config.toml
n_layer = 26
n_head = 5
n_kv_head = 5
activation = "squared_relu"
positions = "rope"
qk_norm = true
bias = "qkv"
init_std_down = 0.0
grad_clip = 0.5
schedule = "wsd"
decay_fraction = 0.585
decay_shape = "linear"
seq_len = 256
train_tokens = 295300000
Each number is 128 + 24 x the weight over its row's rms, rounded and kept within 0 to 255. Layers, rows and columns count from 0. The size above them is the row's rms in percent of the matrix's.

# layer 6 attention value, 160x160, rms 0.247, rows 44-93, columns 0-39
size [ 96 106  97  88  93 113  99  98  91  98  83  94  97  84 101  96  89  93  97  97  99 100 105  92 101 100 104 108  98  98  99  94 100 100 106  98 118  91 112 106 100 114 106 110 102  98 102  93  95 103]
[[124 158  83 135 155 101 132 103  99 127 162 138 103  91 123 112 139 141 130 170  89 147 107 140 139  93 111 112 137 129 156 124 145 172 119 122 124  99 115 146]
 [111 160 101 119 123  82 132 122 103 186 111 125 119 159 122 205 182 156 144 107 191 161 121 168 132  97 115 155 154 139 144 108 125 148 121  83 113 163 136  85]
 [169  89 142 156 103 159 131  56 158 151 130 110 113 103 102  97 129 146  88 145 138 116 124 141 141 135  92 111 112 113 139  99 132 122 147 117 154 167 135 143]
 [120 126  99 127 108 131 136 100 105 128 110 117  88 106 133 107 129 125 107 149 157 153 135 117 119 172 177 190 122 134 138 154 154 129 131 131 136 151 146  85]
 [133 158 121 120 106 109 109 119 128  70 158 113 154 157 109 101 131 149 153 104 126 144 174 135 109  96 150 117 175 168 129 100 145 134 118 131 127 171 147 105]
 [ 88 157 115 116 113 130 142 153 171 138  86 120 125 147 127 140 107 105 123 140 110 152 150 154 152 101 181 163 105 121 132 132 156 112 116 115 161  85 159 151]
 [140 153 154 126 153 108 145 106 126  89  95 137 107 114 141 135 146 115 131 102  92 143 125 115 128 143  95 114 100 146 118 109 141 153 105 157  91  84 125 139]
 [130 115 121  75  97  86 150 177 128 156 135 120 127 127  92 138 113 151 116  86 122 140 131 111 111 112 143 130 106 123 146  92 112 166 128 136 100 118 138  96]
 [104  91 125 123 184 132  93 126 125 113 108  64 142  80 139 147 114 125 107 171 158 106 159 114 118  92 142 121 110  99 167 154 109 107 123 138 135 134 143  96]
 [136 142 134 129 102 143  97 146 130 141 136 136 106  93 116 113 104 101  67 140 110 120 109 142 124  96 117  86 121 140 143 165 116 159 126 157 139 134  97 132]
 [119 188 129 136  96 124  61 137 147 138 149 105 112  99 150 108 126 123 143 103 155 124 114 127  96 133 118 131 125 147  93 103 136 165 145 128 123 165 172 143]
 [174 172 111  83 105 136  89 151  93 149 126 123  91 110 143 134 135 154 181 159 131 109 138 137 135 120 120 159 129 108 140 129 172  83 153 133 125 135 144 179]
 [ 98 134 117 121 102  94 109  72  88 125 137 136 131 112 129 155 112 102 119  91 141 115 149 122  78 194 123 143 113 112 138 127 138 126 135 147 108 115 149 134]
 [138 126  95  98 119 107 121 105 160 100  69 109 124 132 117 133 151 135 134  92 112 114 155 109 120 134 164 108  86 112 125 138 125 117 113 111 109 132 172 170]
 [ 93 166 104 104 168 133 100 145 169 100 165 142 152 165 114 113 125 134 132 111 128 136 188 113  97 123 113 117 107 113 160 163 141 138 116 122 121 107 113 124]
 [172 177 138 156 106 176  81 137 132 114  82 144 123  80 151 160 127 114 108 175 130 136 118 104 111 154 151 110 133 118 133 125 111 134 132 133 115 128 164 119]
 [137 149 127 148 114 170 153 135 155  93 103  93 137 140 119 177 160 122  85 171 124 108 127 137 108 146 148 111  86 165 135 111 130 119 122 104 116 143 127 133]
 [118  85 159 117 134 116 134  98 137 147 137 118 201 119 151 151 124 145 103  76 123 140 108 129  87 129 101 106  99 141 157 107 135 131 193 137 131 146 132 128]
 [163 134 119 165 154 164 113 169  94 119 148  73 131 175 117 141 106 117 143 155 109 128 126 127 157  83 131 150 132 160 113 108 132 143 107 164 160 146 119 134]
 [105 141 106 140  83 151 153 128 120 161 129 127 113 149 144  95 115  88 154 145 139  91  66  87  94 121 126 144 151 102  94 106 120 177 131 119 103 117 167  73]
 [139  86 129 111 116  99 156 149 139  71 128  93 122  98 139 153 123 155 154 131 150 135 140 189 131 109  97 120  93 122 105 135 108 135 146 148 119 141 146 118]
 [112 167 147 140 124 151  88 147 117 107 164 140 104 173 128 117 130 120 170 124 139 177  92 130 143 118  73 117 127 129 143 100 188 149 115 126 179 172 188 129]
 [116 132 152 170 173 153  86 102 150 154 108 119 119 100 151 123 105 120 112 136 153  99 129 143 117 123 119 133 144 113 139 138 112 131 122 137 132 142 126 110]
 [102 125 152 169  98 140 143 175 128 129 185 140  94  99  98 132  91 169 127 125 104 122 113 145 157 143 153 135 160 123 131 137  78 121 142 143 149 113 112 110]
 [110 118  84 132  85 140 104 151 103 154 126 117 135  69 149  94 153 162 132 122 128 132 148 157 119 109 134 126  91 129  90 122 143 141 145  97 151 127 154 102]
 [132 137 143  77  76 119 134 149 120  94 139 135 117 150 150 134 165 117 155 137 141 118 152 161 154 155 150 128 118 107 151 113 136 104 141 112 141 143 111 113]
 [155 146 195 177 152 111 118 150 138 123 126 115  78 143 150 103  66  97 157 115  89 148 135 137 170 116 130 132 165 141 116  89 139 141 146 109 123 146 143 111]
 [169 144 120 143 114 169 132  79 116 141 129 103 122 160 130 118 127 107 125 121 180 127 126 132 102 114 132 121  92  66 133 158 120 134 124 123 103 136 147 119]
 [141 123 109 132 127 120 153 116 122 127 118 124 166  88 131 134 129 109 140 166 117 135 152 141  98 121 121  95 121  86 143 137 156  99 177 124 110 145 158  92]
 [102 123 148 125 123 154 110 129 155  98  93 171 115 120 102 112 126 148 136 173  95 153 123 108 149 115 122 146 131 152 128 145 110 114 179 149 146 150  90 115]
 [125 133 157 139 152 107 115 133 132 135  84 118 106 133 138 110 134 106 134 126 151  63 133 149  95 162 111 124 145 119 164 120 118 116  87 145 153 123 108  95]
 [170  95 139 118 118 165 218 138  89 146 107  92 164 111 136 135 120 129 169 130 119 170  93 123 108 148 155 118 188 137 113 133 161 168 126 131 122 131  86 118]
 [138 105  48 102  73  80 119 136 144 110 137 113 125 118 107 156 145 106 165  94 146 124 104 113 144 169 120 178 122 137 155 122 179 101 135 126 143 121 141  90]
 [139 117 158  94  78 124 175 187 130 131 155 133 103 119 124 106 161 150 102 163 125 151 119 158 138 159  97 104 109  88 147  96 117 129 126 101 147 102 145 113]
 [150 144 149 152  92 119  97 104 130 102 145 126  81 104 108  94 142 109  70 143  69 144 100 128 132 133  97 129 162 121 140 158 144 107 133 122 105  88 143 138]
 [ 99 121 137 149  97 121 137 139 116 156 144 152 120 137 131 113 150 144 166 119 113 151 118 152 115 153 171 147 151 149 133 120 117 132 128 143 144 156 157 150]
 [133 137 193 139 139 144 178 118 114 118 108 136  97  95 146 153  88 154 152  95 158 110 144 133 107 150 130 122 121 125 128 134 160 139 102 137 130 137 102  99]
 [116 150 152 122  95 114 144 166 106 178 104 128 144 121 170 118 116 100 142  68  97 131 143 107 139 148  73 151 116 146 173 112 163  88 149 128 120 129  91 113]
 [102 167 131 147 104 140 161 169 110 144 118 126 170 117  92 110 118 137 139 165 160 123 138 132 157  99 104 187 142  90 132 113 173 146 107 147 119 159 140 115]
 [122 138 186 143 143 146 132  91 142  76 155 166 151  85 127  94 168 149  70 114 122 139 125 150 117 131 129 125 105 153 141 145 128 175 135 153 151 114 129 112]
 [146 102 144 132 156 113 143 123 103 116 149 133 100  99 159 111 130 158 143 129 148 171 114 135 106 144 101 144 142 133 138 113 148 132 135 139  84 101 144 177]
 [132 128 110 131 133 102 127 148 158 152 105 130 150 114 140 117 115 128 106 144 144 131 160 107 143 149 141 161 100 137 148 134 133 103 109 144  79  94  97 128]
 [150 115 137 145 123 182  92 141 115 125 131  91 106 117 113 153 170 111 129 139 147 118  98 143 138 123  90 142 177 141 154 117 136 105 148 125 145 152 143 139]
 [133 116 125 138  84 156 138 147 133 126 146 154 190 145 127 142 100 108 158 113 119 154  95 161 155 119  78  91 135 125 147 120 127 107 133 144 122 134 119 149]
 [ 90 121 103  97 144  87 114 103 169 141 131 132 142 124 112 120  91 125 110 141 183 131 109 123 154 120 120 132 172 105 145  88 135 115 181  96 105 113 115 163]
 [135 145 122 106 155 137 119 131 164 141 129 131 151 106  94 122 111 115 115 124 168  86 153 155 144 120 112 130 112 129 120 210 154 143 133 128 134 122  89 119]
 [146 126  93 118  91 114 147 130 127 155 165 128  84 126 135  97  75 115 111 116 109 109 137 109 179 140 130 108 145 141 149 146 101 116 126 135 102 148  87 158]
 [126 157 133 163 166 110 120 158 105 143 122 122 136 134 145 104  95 120 139 156 126 196 118 141 137 100 117 111 129 130 135 125 140 116 123 131 139 102 136 143]
 [133 131 135 136 103 144 103 101 117  99 130 148 126 137 133 112  90 139 158 129 114  78 114 144 167 157 121 115  82 164 131 126 143 127 157 168  77 146 139 147]
 [102 152 114 144 115 148 138  94  86 129 157  95 168  98 130 119 118  93 110  98  99 159 113 122  96  96 110 126  85  72  95 142 114 149 159 111 124 144 115 139]]
# layer 6 attention output (transposed), 160x160, rms 0.159, rows 44-92, columns 0-39
size [ 92 112  95  90  92 118 101 106  80  96  81  83  99  90  99  98  91  94 100  96 103 102 104  94  97  98 101 101  88  92  94  97  91 102  99  90 108  96 105 103  96 113 106  99 102 102 100  95  96]
[[108 112 133 144  86 128 120  69 136 121 173 138 131  99 103  79 126 165 125 123  99  99 117 101 102 118 118 117 138 103 154  98 147 126 112 155 131 118 163  99]
 [125 135 131 103 189 157 107 148 178 120 129 144 113 171 113 168  78  83 170 112 129 129 110 142 106 128 129 101 152 122 101 118 109 123 174  79 110 121 108 145]
 [ 97 135  82 127 115 147 120 137 103  99 107 128  71 104 126 113 144 143 108  93 112 140  98 172  88  98  83 130 100 106 129 135 148 154 145 128 115 129 116 152]
 [119 122 102 139 107 144 147  99 115 102 135 141 111  98 150 126 145 147 128 109 124 130 136  96 128 163 141  97  98 174 117 144 100 124 151 148 144 149  93 162]
 [142 119 142 132 127 138  86 137  87 142  86 141 117  98 120 105 154 156 152  96 151 145 123 129 152 124 143 139 113 155 118  90  98 131 153 118 131 147 141 137]
 [103 128 149  98 154 141 107 170 119 158 145 132 123 138 104 146 128  87 110 142 114 146 142  87 124 151 126 131 118 171 156 108 127 133 145 131 164 159 140  82]
 [138 117 134 100 137 126 154 125 122  92 106 134  86 115 135 131 146 123 201 135 133 136 133  78 120 159 177 143 104 124 115 121 167 100 153 159 146 137 104 112]
 [135 108 176  82 157 121 141 144 139 126 159 119 118 129 138 171 127 108  93 131 125 113 141 114  88 121 171 109  79 115  90 143 131 136 120 180 148 132 137  90]
 [108 131  61 143 140 118 102 153 129 130  89 116 145 101 141 162 126 130 136  96 126  88 125  74 111 114 120 120 109 125 139 156 133 174 137 139 145 112 136 165]
 [107 119 104  94 121 132 135 123  98 107 139 132 114 165 127  90 155 119 128 108 156 134 112 107  94 115 149 114 121 105 159 122 134 164 130 147 133 105 148 130]
 [141 107 142 120  97 151 104 141 115 150 135 123 111 143 114  92 112 142  96 145  73  99 105 109 111 102 151 159 132 158  85 151 129 155 101  98 125 131 185 122]
 [118 120 122 110 106 116  99 110  92 146 153 126  94 164 113 134 125 102 148 146 189 117  66 148 130 121 114 162 117 116 104 108 128  89 134  80 122 106 145 160]
 [152 133 167 102 125 124 110  76 106 126 129 108  92 107 102 104 104 134 137 154  95 162 156 114 132 117 141  98 117 103 195 151 189 145 131 125  91 124 152 130]
 [185 141 125 129 138  81 205 146  65 124 115 108  99 151 108 157 163 100 122  84  88 147 133  87 123 124 167 124  99 146 137 147 143 124 130 129 122 146 127 109]
 [143 146 135  99 139 145 104 117 108 153 163 152 113 117 135  74  92 138 116 100 116 154 118 158 141 125 116 108 143 135 138 138 115  94  89 151 195 132 119 125]
 [145 135 127 101 136 127 124 128  92 101 116 107 129 113 106  90 119 130 123 111 114 126 114 113  91 120 100 112 107 107 119 137 120 152 124 149 148 125  87 182]
 [143 133  98 115 116 123  95 128 129 103 123 121 152 137  91 109  94  82  80 176  84 132 154 136 112 123 114 165  99 143 106 131  95 134 131 123 148 171 137 149]
 [126 134 106 129 157 101 115 124 115 156 158 133 145 146 130 144  99 145 103 144 137 133 136 138 136  98 147 136  71 148 116  94 151 136 172 150 128 115 126 194]
 [121 111 159 121 125 151 132 143 136 150 137 115 144 131 139 164 129 139 149 106 140 119 131 162 122 141  93 156 163 116 109 104 134 152 123 136 106 151 150 120]
 [146 154 161 107  74 116 183 129 116  95 162 131 119  98 158 119 127 140 119  96 128 166 118 163  87 154  53 132 126 122 112 116 132 148 105 118 123 138 133 125]
 [115 160 134 114 118 153 104 122 175  88  96 129 136 136 150  94 139 142 145 116 186 153  88 143 134 165 136 120 118 129  82 121 125 137 117 141 119 115 119 109]
 [158 126 133 142 113  90 142 131 162  99  95 118 123 138  87 165 131 121 158 153 175 120 121 117 120 150 110 102 162 125 124 172 147 111 131 126 120 110 153 153]
 [111 112 150 133 120 137 115 103 107 126 139 123 121 136 107 132 128 134 154 133 134 121 108 121 157 152 174 136 125 101 103 137 125  85 167 139 114 146 119 135]
 [142 164 110 105 118 115  95 135 151 137 131 151 175 102 128 146 138 114 118 146 157 142  76 129 134 172 149  94 153 160 160 136 116 142 176 115  94  99 105 125]
 [132 128 115 132 183 105 101 117 112 126  78 119  87 131 104  95 156  92 178 171 134 126  81 144 122 171  87 152 100 154  99 182 163 115 119 140 111 106 120 141]
 [131 129 133 122 147  94 191 120 167 130 117 106 104  90 127 122 154 134 116 138 185 149 127 174  84 162 151 126 130 114 110 141 138  95 118 112  85 122 176 138]
 [152 159 171 123  94 121 160 152 107  79 129 109 132 145 146 105  72 102  84 194 134 134 127 123 136 130 131 139 107 167 152  98 150 143 176 101 147 163 145 147]
 [ 79  93  78 115 141 128 148 167 154 123 142 128 105 140  59 125 171 112 140 122 103 143 147 103 111 153 112 132 152 147 143 124 116 117 102 128 146 127 109 166]
 [148 104 149 107 135 163 142 124 142 127 114 124 133 146 147 180 138 113 160 123 127  94 140 125  89 145  94 166 137 148 133 169  92 151 130 138 126 120 183 168]
 [119 129 176 157 132 144 132 102 116 105 120  88 117 134 118 129 152 138 111 155 122 190 123 149 166 116 115 107  95 186 143 120  98 173 132 131 114 113 102  89]
 [146  90 120 136 148 156  78 130 118 166  85  87 112 100  97 133 140 138 142  70 178 127 118 112 151 131 164 138  51 135 158 134 107 101 120 109 117 109 107 121]
 [132 126 126 148 131 135 143 148 165 115  86 106 190  98 160 154 103 129 126 139 114 115 154 124  48 107 122 146 112 160 158 129 128  93 167 135 128 130 123 113]
 [111 131 119 146 117  76 142 108 120 110 140 130 121  86 117 163 123 161 125 141 127 111 110 117  86  84  90 151  99 167 114 115  99 177 114 101 132  87 170 125]
 [118 134  89 131 117 122 165 128 165 125  95 136 129 136 105 114 115 119 131 124 107 198 155 171 107 133 181  89 135 147 123 115 131 159 135 106 108 130 122  88]
 [163 137 124 162 140  80 119 117 148  95 172 126 137 164 120 126 114 123 122 137 150 147  70 171 145 130 111 152 104 103 127 140  89 127 124 164 125 119 130 148]
 [131 117 137 141 132 142 154 111 106 154 142  76 179  90 167 123 124 126 143 137 142 123 156 106 144 144 168 131 148 150  98  99 132 109  89 115 123 124 157 106]
 [159 115 143 104 109  83 156 100  92 127  99 130 104 126 101 122 115 121 136 107 118 125 106 158  96 158 173 138 146 121 128 122 145 119  73 103  99 150 113 152]
 [122 118 144 126 155 152 156 124 131 149 136 131 121 129  80 123 139  91 133 155 113 136 116  88  96 104 126 133 129 142 124 118 172 146 165 172 178 157  86 122]
 [113 128 152 136 104 116 126 145  99  95 132 153 133 109  85 118 117 111 107 118 163 130 172 118  63 158 154  97 151 165 144 145 100 108 112 135 114  84 156 117]
 [159 127 138 158 104 126  90 118 138 154 149 113 139 100 151 102 135 157 124  80 141 153  77 115 118 100 120  85 132 125  99 125 137 120 141 143 165 102 151 168]
 [135 132 183 141 129 115 138 119 124 134 123 126 154 133 115 131 140 125 142 126 150 125 165 135  92 100 128 109 129 132 145 125  77 164 107 101  91 113 134 182]
 [156 121 131 107 113 111 129 162 110 165 137 156 141 149 151 117 131 127 134 128  95 135 114 174  98 141 130 121  64 135 101 138  92 123 143  99  94 141 146 112]
 [145 145 183 136 103 116 116 139 132 148 172 121 118 148 130 131 156 164 152 158  97 142 130 117 118 129  96 104 110 154 149 132 120 151 124 136 156 100 141 141]
 [ 96 101 169 104 119 132 114 153 144  97 126 130 106 125  85 126 110 133 108  84 117 153 119 111 114 122  95 150 146 148 121 124 105 158 105 126 115 122 113 147]
 [132 151  99 146 129 120 108 157 116 115 141 117  95 131 135 143 129 109 132 130 175 111 143  95 160  94 165 125 115 184 145 127 150 132  96  87  79 144 203 163]
 [ 82 108 103  88 126 109 118 176 139 120 104 154 109 157 130 162 162 137 103 143 138  93 142 152 140  97 138 127 108 122 147 139 100 132 158  95 100 195 121 127]
 [113 144 177 127 123 123 150 143 117 172 107 180 157 121 134 115  98  92 120 111 185 146 121 107 151 138 151 100 100 155 143 134  98 160 169 131 124 141 104 142]
 [133 121 133 122 132 150  93 149 105 116 106 124 131 143 107 174 131 115 174 153 135 111 130 148 148 127 149 162 100 127 126 148  79 148 149 123 108 137 157 131]
 [118 147 126  94 148  97 128 126  96  99 153 135 159 103 138  89 119 142 122 178 164 136 131 125 143  99 106 171 103 135 140 171 142 133 125 191 137 139 122 116]]
# layer 6 attention query, 160x160, rms 0.25, rows 64-95, columns 0-39
size [ 92  95  87  86  91  80  90  84  96  88 110 100  95 104 111 101 101 108 111 103 109 106 100 104 105 101  98 103 110  98 106 100]
[[123 128 150 128 153 177 129 138 175 144 110 130 205 122 164 121  89 153 114 151 139 111 127  91 129 167  96 128 100 161 138 129 183 148 141 168 167 117 133 122]
 [ 75 105 111 115 119 128 162  75 112 121 117 135 162 145 150 106 149 130 103 124 128 110 113 153 134 162 137 106 167 138 135 129  73 149 159 145 135 134 133 138]
 [137 148  67 157 104 132 142 132 119 104 123 118 105  76 104 159 144 129 117  74 139 126 131 144 172 143 132 118 174  99 133  90  97 110 159 130 138 143 138 140]
 [ 82 128 155 103 155  95 153 159  94 129 137  86 125 115 101 127 143 136 134 126 168 138  98 123 143 101 174 136 149  99  97 131 146 157 128  87 101 147 162 143]
 [108 132 143 110  94 122 130  86 148 147 191 134  90 120 144 107 127 114 165 103 105 133 155 147 113 125 160 115 116 153  77 118 106 153 100 129 134 139 116 100]
 [109 131 139 104  84 117 123 173  84 146 102 143 155 140 119 132 126 121 136 112 130 126 145 144 151 145 138 156 159 123 140 147 102 136  77 167 125 114 121 130]
 [106  98 144 122 144 139 141 131 137 108 144 130 123 114 115 165 114 148 124 188 112 159 126 103 155 134 120 106 169  98 102  75 102  88 164 101 125 137 147 142]
 [109 159 150 188 162 138 123 128 155 142 104 104  87 120 111 156 142  76 133 125 140 118 146 188 172 135 166 103 140 106  93 145 139 116 164 119 129 174 157 142]
 [104 112 131 186 137 140 109 123 115 142  95 108 153 148 130 143  78  89 121 119 100 150 169 157 138 144 104 133 113 110 102 159 169 113 105 108  91 149 150 118]
 [157 147 130 129 143 137 156 129 120 142  79 123 100 169  93 136 128 112 106 127 125 133  89 145 124 104 141 111 129 137 141 145 109 134 156 147  95 100 129 120]
 [124 115 133 135 124  68 169 159  77 124 107 149  91 134 145  87 121 117  83 127 142 158 117  90  83 108 148 134  76 136 140 130 181 145 121 123 139  93 130 168]
 [116  94 166 121 118 121 139 156 132 132 103 128 115 148 116 128 191 169 127 119 140 157 141 131 176  59 121 141  45 136 176 140 165 131 117 146 132 148 101 142]
 [131 150  99 147 110 110 133 144 119 141 123 158 119 127 100 148 131 135 125 139 135 166  98  95 156 145 140 117 163  68 125 129 123 139 104  78 147 146 148  96]
 [130 116 137  99 136 136 136 120 143 139 138 118 149 108 133 171 120  91  82 102 105 107 104 164 147 127 171 114 114 115  99  96 114 132 160 117 138 132 130 141]
 [160 123 126 128  92 147 109 166 108 148  84 164 153 131  68 126 112 102  88 143 140 122  70 126 152 111 111 124 144  99 126  90 109 102 120 121 169 104 158 152]
 [133 106 128 127 110 136 151 114 133 129  98  66 116 164 137 173 148 182 170 150 140 156 124 130 155  91 139 136 154 119 113 109 136 110 129 142  91 100 116 132]
 [135 134 130 119 147 106 113 120 112 160 100 147 122 149 116 105 113 139 146 159 115 119 163 117 177 176 171 129 128 158 160 107 153 120 143 161 140 165 111 129]
 [113 153 185 101 152 123 144 140 137 130 137  79 142 123 135 161 157  93 133 145 120 113 110 118 143  97 114 105 128 177 113 138 124 122 147 172 108 136 152 136]
 [140  87  84 102  77 113 124  85 139 130 115 132 109 137 103 117 120 115 109 137 111 113 137 126 120 136 157 118 119 157 138  84 117 126 166 134 138 139 149 127]
 [146 112 145  86 119 135  98 164 120 104 168 169 146 109  80 165 153  67 108 177 148 148 176 113 117  96 111 160 100 124 104 112 104 139 131 152 170 138 137 125]
 [ 99 158 109 144 128 136 125 154 120 118  85  93 154 148 130  91  81 172 114 120 158 111 133 150 155  93 167 142 145 137 141 168 143 113 121 149 109 142 138 121]
 [165 112 160 120 135 155 111 141 152 128 143 138 118 100 136 126 102 156 158 144 140 144 180 108 134 102 108  85 130 120 109 178 162 145 110 164 166 149  97  66]
 [118 173 154 106 179 113 136 192  85 116 131  92 140 142 149 136 117 143 150 132  80 119 165 112 152 169 119 116 132 107 139 140  82 122 141 156 125 166 161 125]
 [135 146 145 116 122 154 143 113 120 142 124 100 135 192 131  87 118 152 143 153 125 126  79 174  95 149 107 146 170 125 172 130 124 152 161 106 148 102 119 133]
 [126 149 165 140  81 147 168 113 130 140 135 167 124 124 113 172  93 160 103 142 151 160 110 120 129 156 126 133 153 118 142 148  99 119 154 104 133 196 162 136]
 [ 95 107  87  74 166 179 153 139 137 196 153 110 119 144 138  91 119 149 105 107 146 109 120 114 156 110 152  97 152 119 130 132  92 162 106 143 155 117 135 153]
 [113 131 122 155 145 103 127 126 118 180 108 125 129 130 146 155 110 134 142 156 159 171 103 109 112 172 122 151 165 110 157 131 101 122 135 132 134 173 104 135]
 [ 89 111 152 140 152 139 133 140 122 115 176 101 142 161 117  96 116 129 112 153 127 114 138 156  98 127 110 177 133 166  80 147 140 144 116 122  90 129 138 138]
 [134 138 155 143 113 168 131 106 114 136 153 142 137 171  89 128 128 109  79 116 135 102 152 107 120 173 120 131 142 162 107 139  86  94 154  90 167 124  96 159]
 [131 119 132 146 139  88 165 105 118 125 142 118 139 118 160  95 112 124 142 139 164 111 119 128 134 178 150 130 155 108 153 149 125 145  98  91 145 155  97 155]
 [147 129 109 105 144 142 133 175 135 101 115 157 131 120  76 124 130 162 110 160 135 128 155 129 159 121  80  88 143 146 122 122 114 147 114  99 142 122 141 133]
 [173 122 116 183 159 133 166 103 143  78 114 108 157 165 124 134 114 169 108 124 148 120 147 137 123  98 122 114 166 159  85 111  91 115 106  92 134 142  68 162]]
# layer 6 attention key, 160x160, rms 0.242, rows 64-95, columns 0-39
size [ 93  88  95  88  90  92  97  79  87  99 111 103 105 104 113 100 108 110 112 101  95 120  98 107 107  99 101 106 100  97 105 105]
[[132 116 130 132 108 152 133 156 127 139 154 111 127 118 121  89 164 160  87 108 121 114 138 122 144 105  99  76 124 151 120 130 147  84 108 143 123 123 109 114]
 [ 96 144 144 110 156 136 113 124 134 132 102 134 129 136 130 125 155 140 194  90 123 127 121 117 151 180 134 147 132 165 119  80  91 112 119 152 123 152 146 115]
 [130 138  85 155 150 124 126 126 138 134 101 134 115 134 135 139 124 128 157  91 130 131 121 129 125  96 138 162 115 104 114 106 133 132 130  62 147 148 122 158]
 [123 116 113 119 140 156 140 122 106 110 116  92 143 125 132 109 171 153 122 149 123 128 149 127 105 107 105 140 116 153 135 153 136 171 156 111 155 118 101 136]
 [126 118 149 149 161 132 147 139 113 142 148 127 107 117 174 109 105 145 121 143  94 123 122 121 126 115 152 134 122 187 142  95 132  86 109 122 133 126 121 109]
 [133 112 113 108 137  99  92 115 140 111 101 102 121 116 172 110 153 145 152 113 113 132 144 140 159 141 178  76 149 155 126 108 131 104 112 128 123  94 119 136]
 [124  99 103 101 135 143 120 137 120 132 122 137 108 143 148 114 127 113 144 124 109 180 145 123 171  93 144 146 137 115 127 129 156 142 121 106  64 132 139 174]
 [111 109 182 119 167 114 120  91 134  87 115 117  97  75 136 135 131 153 118 146 130 161 110  91 134 124 119 115 136 130 107  94  87 132 172  90 148 152 152 161]
 [152  60 132 117 134 138  97 126 107  97  99 108 139 177 117 119 117 131 165 162 121 130 138 132  89 100 134 117 146 105 135 133 134 112 105  72 109 171 134 117]
 [124 135  95 173 101 168  92 163 103 110 125 147  93 177 122 128 135 160 122 122 113 130 112 102 105 112 107 138 106 112 137 157 147  99 134  94 125  99  67 120]
 [ 98 111  81 122 176 113 138 195 100 107 115 152  88 122 100  81 144  84 116 137 156 150 109 102  71 108 124 158  91 100 179 153  93  98 133 151 124 144 151 152]
 [ 72  79 158 113 122 127 118 134 163  95  86 114 135 177 137 140 137 158 134 119 136  95 118 129  92 106 135 160 150 118 131  95 156 107 138 131 177 117 110 133]
 [114 138 142 181 132 149 112 130 124 146  99 148 117 151 132 123 165  92 154 148 161 144  95 135 163 158 157 130  87 135 120 121 132 176 152 114 127 104 122 135]
 [121  88 125  96  97 145 128 114 148 190 150 130 104 131 143  85 159 124 125 143 123 162 106 121 159 115 131 143 118 113  96 144 120 136 166 128 173 101 109 128]
 [151 122 148 143 138 132 133 150  95 163 123 166 105 135  84 147 136  89  94 129 141 119 108 109 134 168 108 111 135 122 137  82  81 161 125 163 138 134 106 124]
 [145 123 132 150 123  91  96 133 131 159 138  92 126 130 126 151 143 195 164 177 121 162 115 103 134  94 158 143 101  97 173 150 137 144 136 137  79 105 129 150]
 [107  94 127 112 151 126 137 140 139 155 148 148 112 133  81  99 134 121 162 130 158 143 143 114 169 127 120 114 130 106 153 121 171 121 133 142 176  81 114 176]
 [132 106 174 129 100  97 135 131  99 109  98  92 158 104 120 174 149 133 129 139 127 122 142 118  82 111 107  84 158 173 170 109 134 119 129 146 139  74  93 102]
 [ 95 128 120 146 107 159 157 104 137 110 136 174 137 150 124 128  83 106  83 117 151 123 178  68 173  87 157 155 145 156 105 106 124 100 128 138 138 141 138 141]
 [149 140 137 151 168 143 197 164 155 126 121 113 114  88  93 113 130 138 115 129 130 137 183 138  96 112 152 159 132 102 132 127 148 155 154  90 142 160 124 109]
 [109 129 133  95 158 181 135 142  99 146 112  98  91 174 160 129 137 132 153 163 119 165 110 133 123 148 132  81 138 156 141 129 130 129 139 101 110 121 129 114]
 [124 143 162 112 146 129 149 135 135 110 130 146 113  79 141 164 105 121 194 115 112 139 157 111  91 122 160 111 149 101 166 131 153 149  71 136 105 130 127 162]
 [126  56 152 165 122 108 112 118 136  70 135  83 147  98 114 124  98 121 113  75 107 126 141 134 138 106 119 163  83 109 140 124 128 134 146 150 143 112 109 134]
 [ 88 144  92 122  87 102 114 116 106  73 135 156 125 140 129 134 119  93 141 127 102 163 103 152 124 164 151 139 116  89 150 119 131 120 182 134 146 124 117 131]
 [125 141 168 141 139  84 117 124 126 137 144 151 117 136 100 118 139 151 114 105 115 129 104 148  94 160 134 144 137 162 132 146 108  96 150 125 127 120 138 135]
 [118 107 147 119 112 140  88 149  91 146 130 134 132  86  97  96 123 182 120 140 127 116  86 125  79 105 147 136 102  93 111 159  94 138 154 143 127 145 120 170]
 [133 166 104 144 127 138 125 115  82 172 140  96 134  86 119 154 126 106 116 129  81 116 141 144 125 159 165 119 157 116 135 149 182 146 116 132  92 133 103 157]
 [127 107 144  88  88 119 129 138 125 113 174 103 125 153  84 111 117 151 107 144 145 132 101 126  91 142 129 125 144 168 126  82  93 141 117 139 133 110 157  90]
 [164 108 151 128 109 140 116 113 150 149 148  95 153 141 135 125 117 119 142 132 128  78 115 128 144 195 170 155 196  90 142 128  83 103 185 126 133 182 122 140]
 [119 122 143 129 129 132 118  53 127 139 147 142 134 128 120 146 123 117 126 103 153 103 145 131  90 115 144  97 111  72 123 138  99 171 107  97 171 153  92 133]
 [112 102 188 116  94 115 126 107 117 127 178 171 131 152 145 156 144 117 157 160 121  94 155 125 108 127 163 119 135 157 128  91 120 119 157 121 140 139 103 156]
 [150 123  88 110  96 104 120 119 127  90 117 131 102  80 119 121  66 145 129 158  86 171 102 145 125 153 125 152 139 146 132 136  95 108  85 101 119  94 123 135]]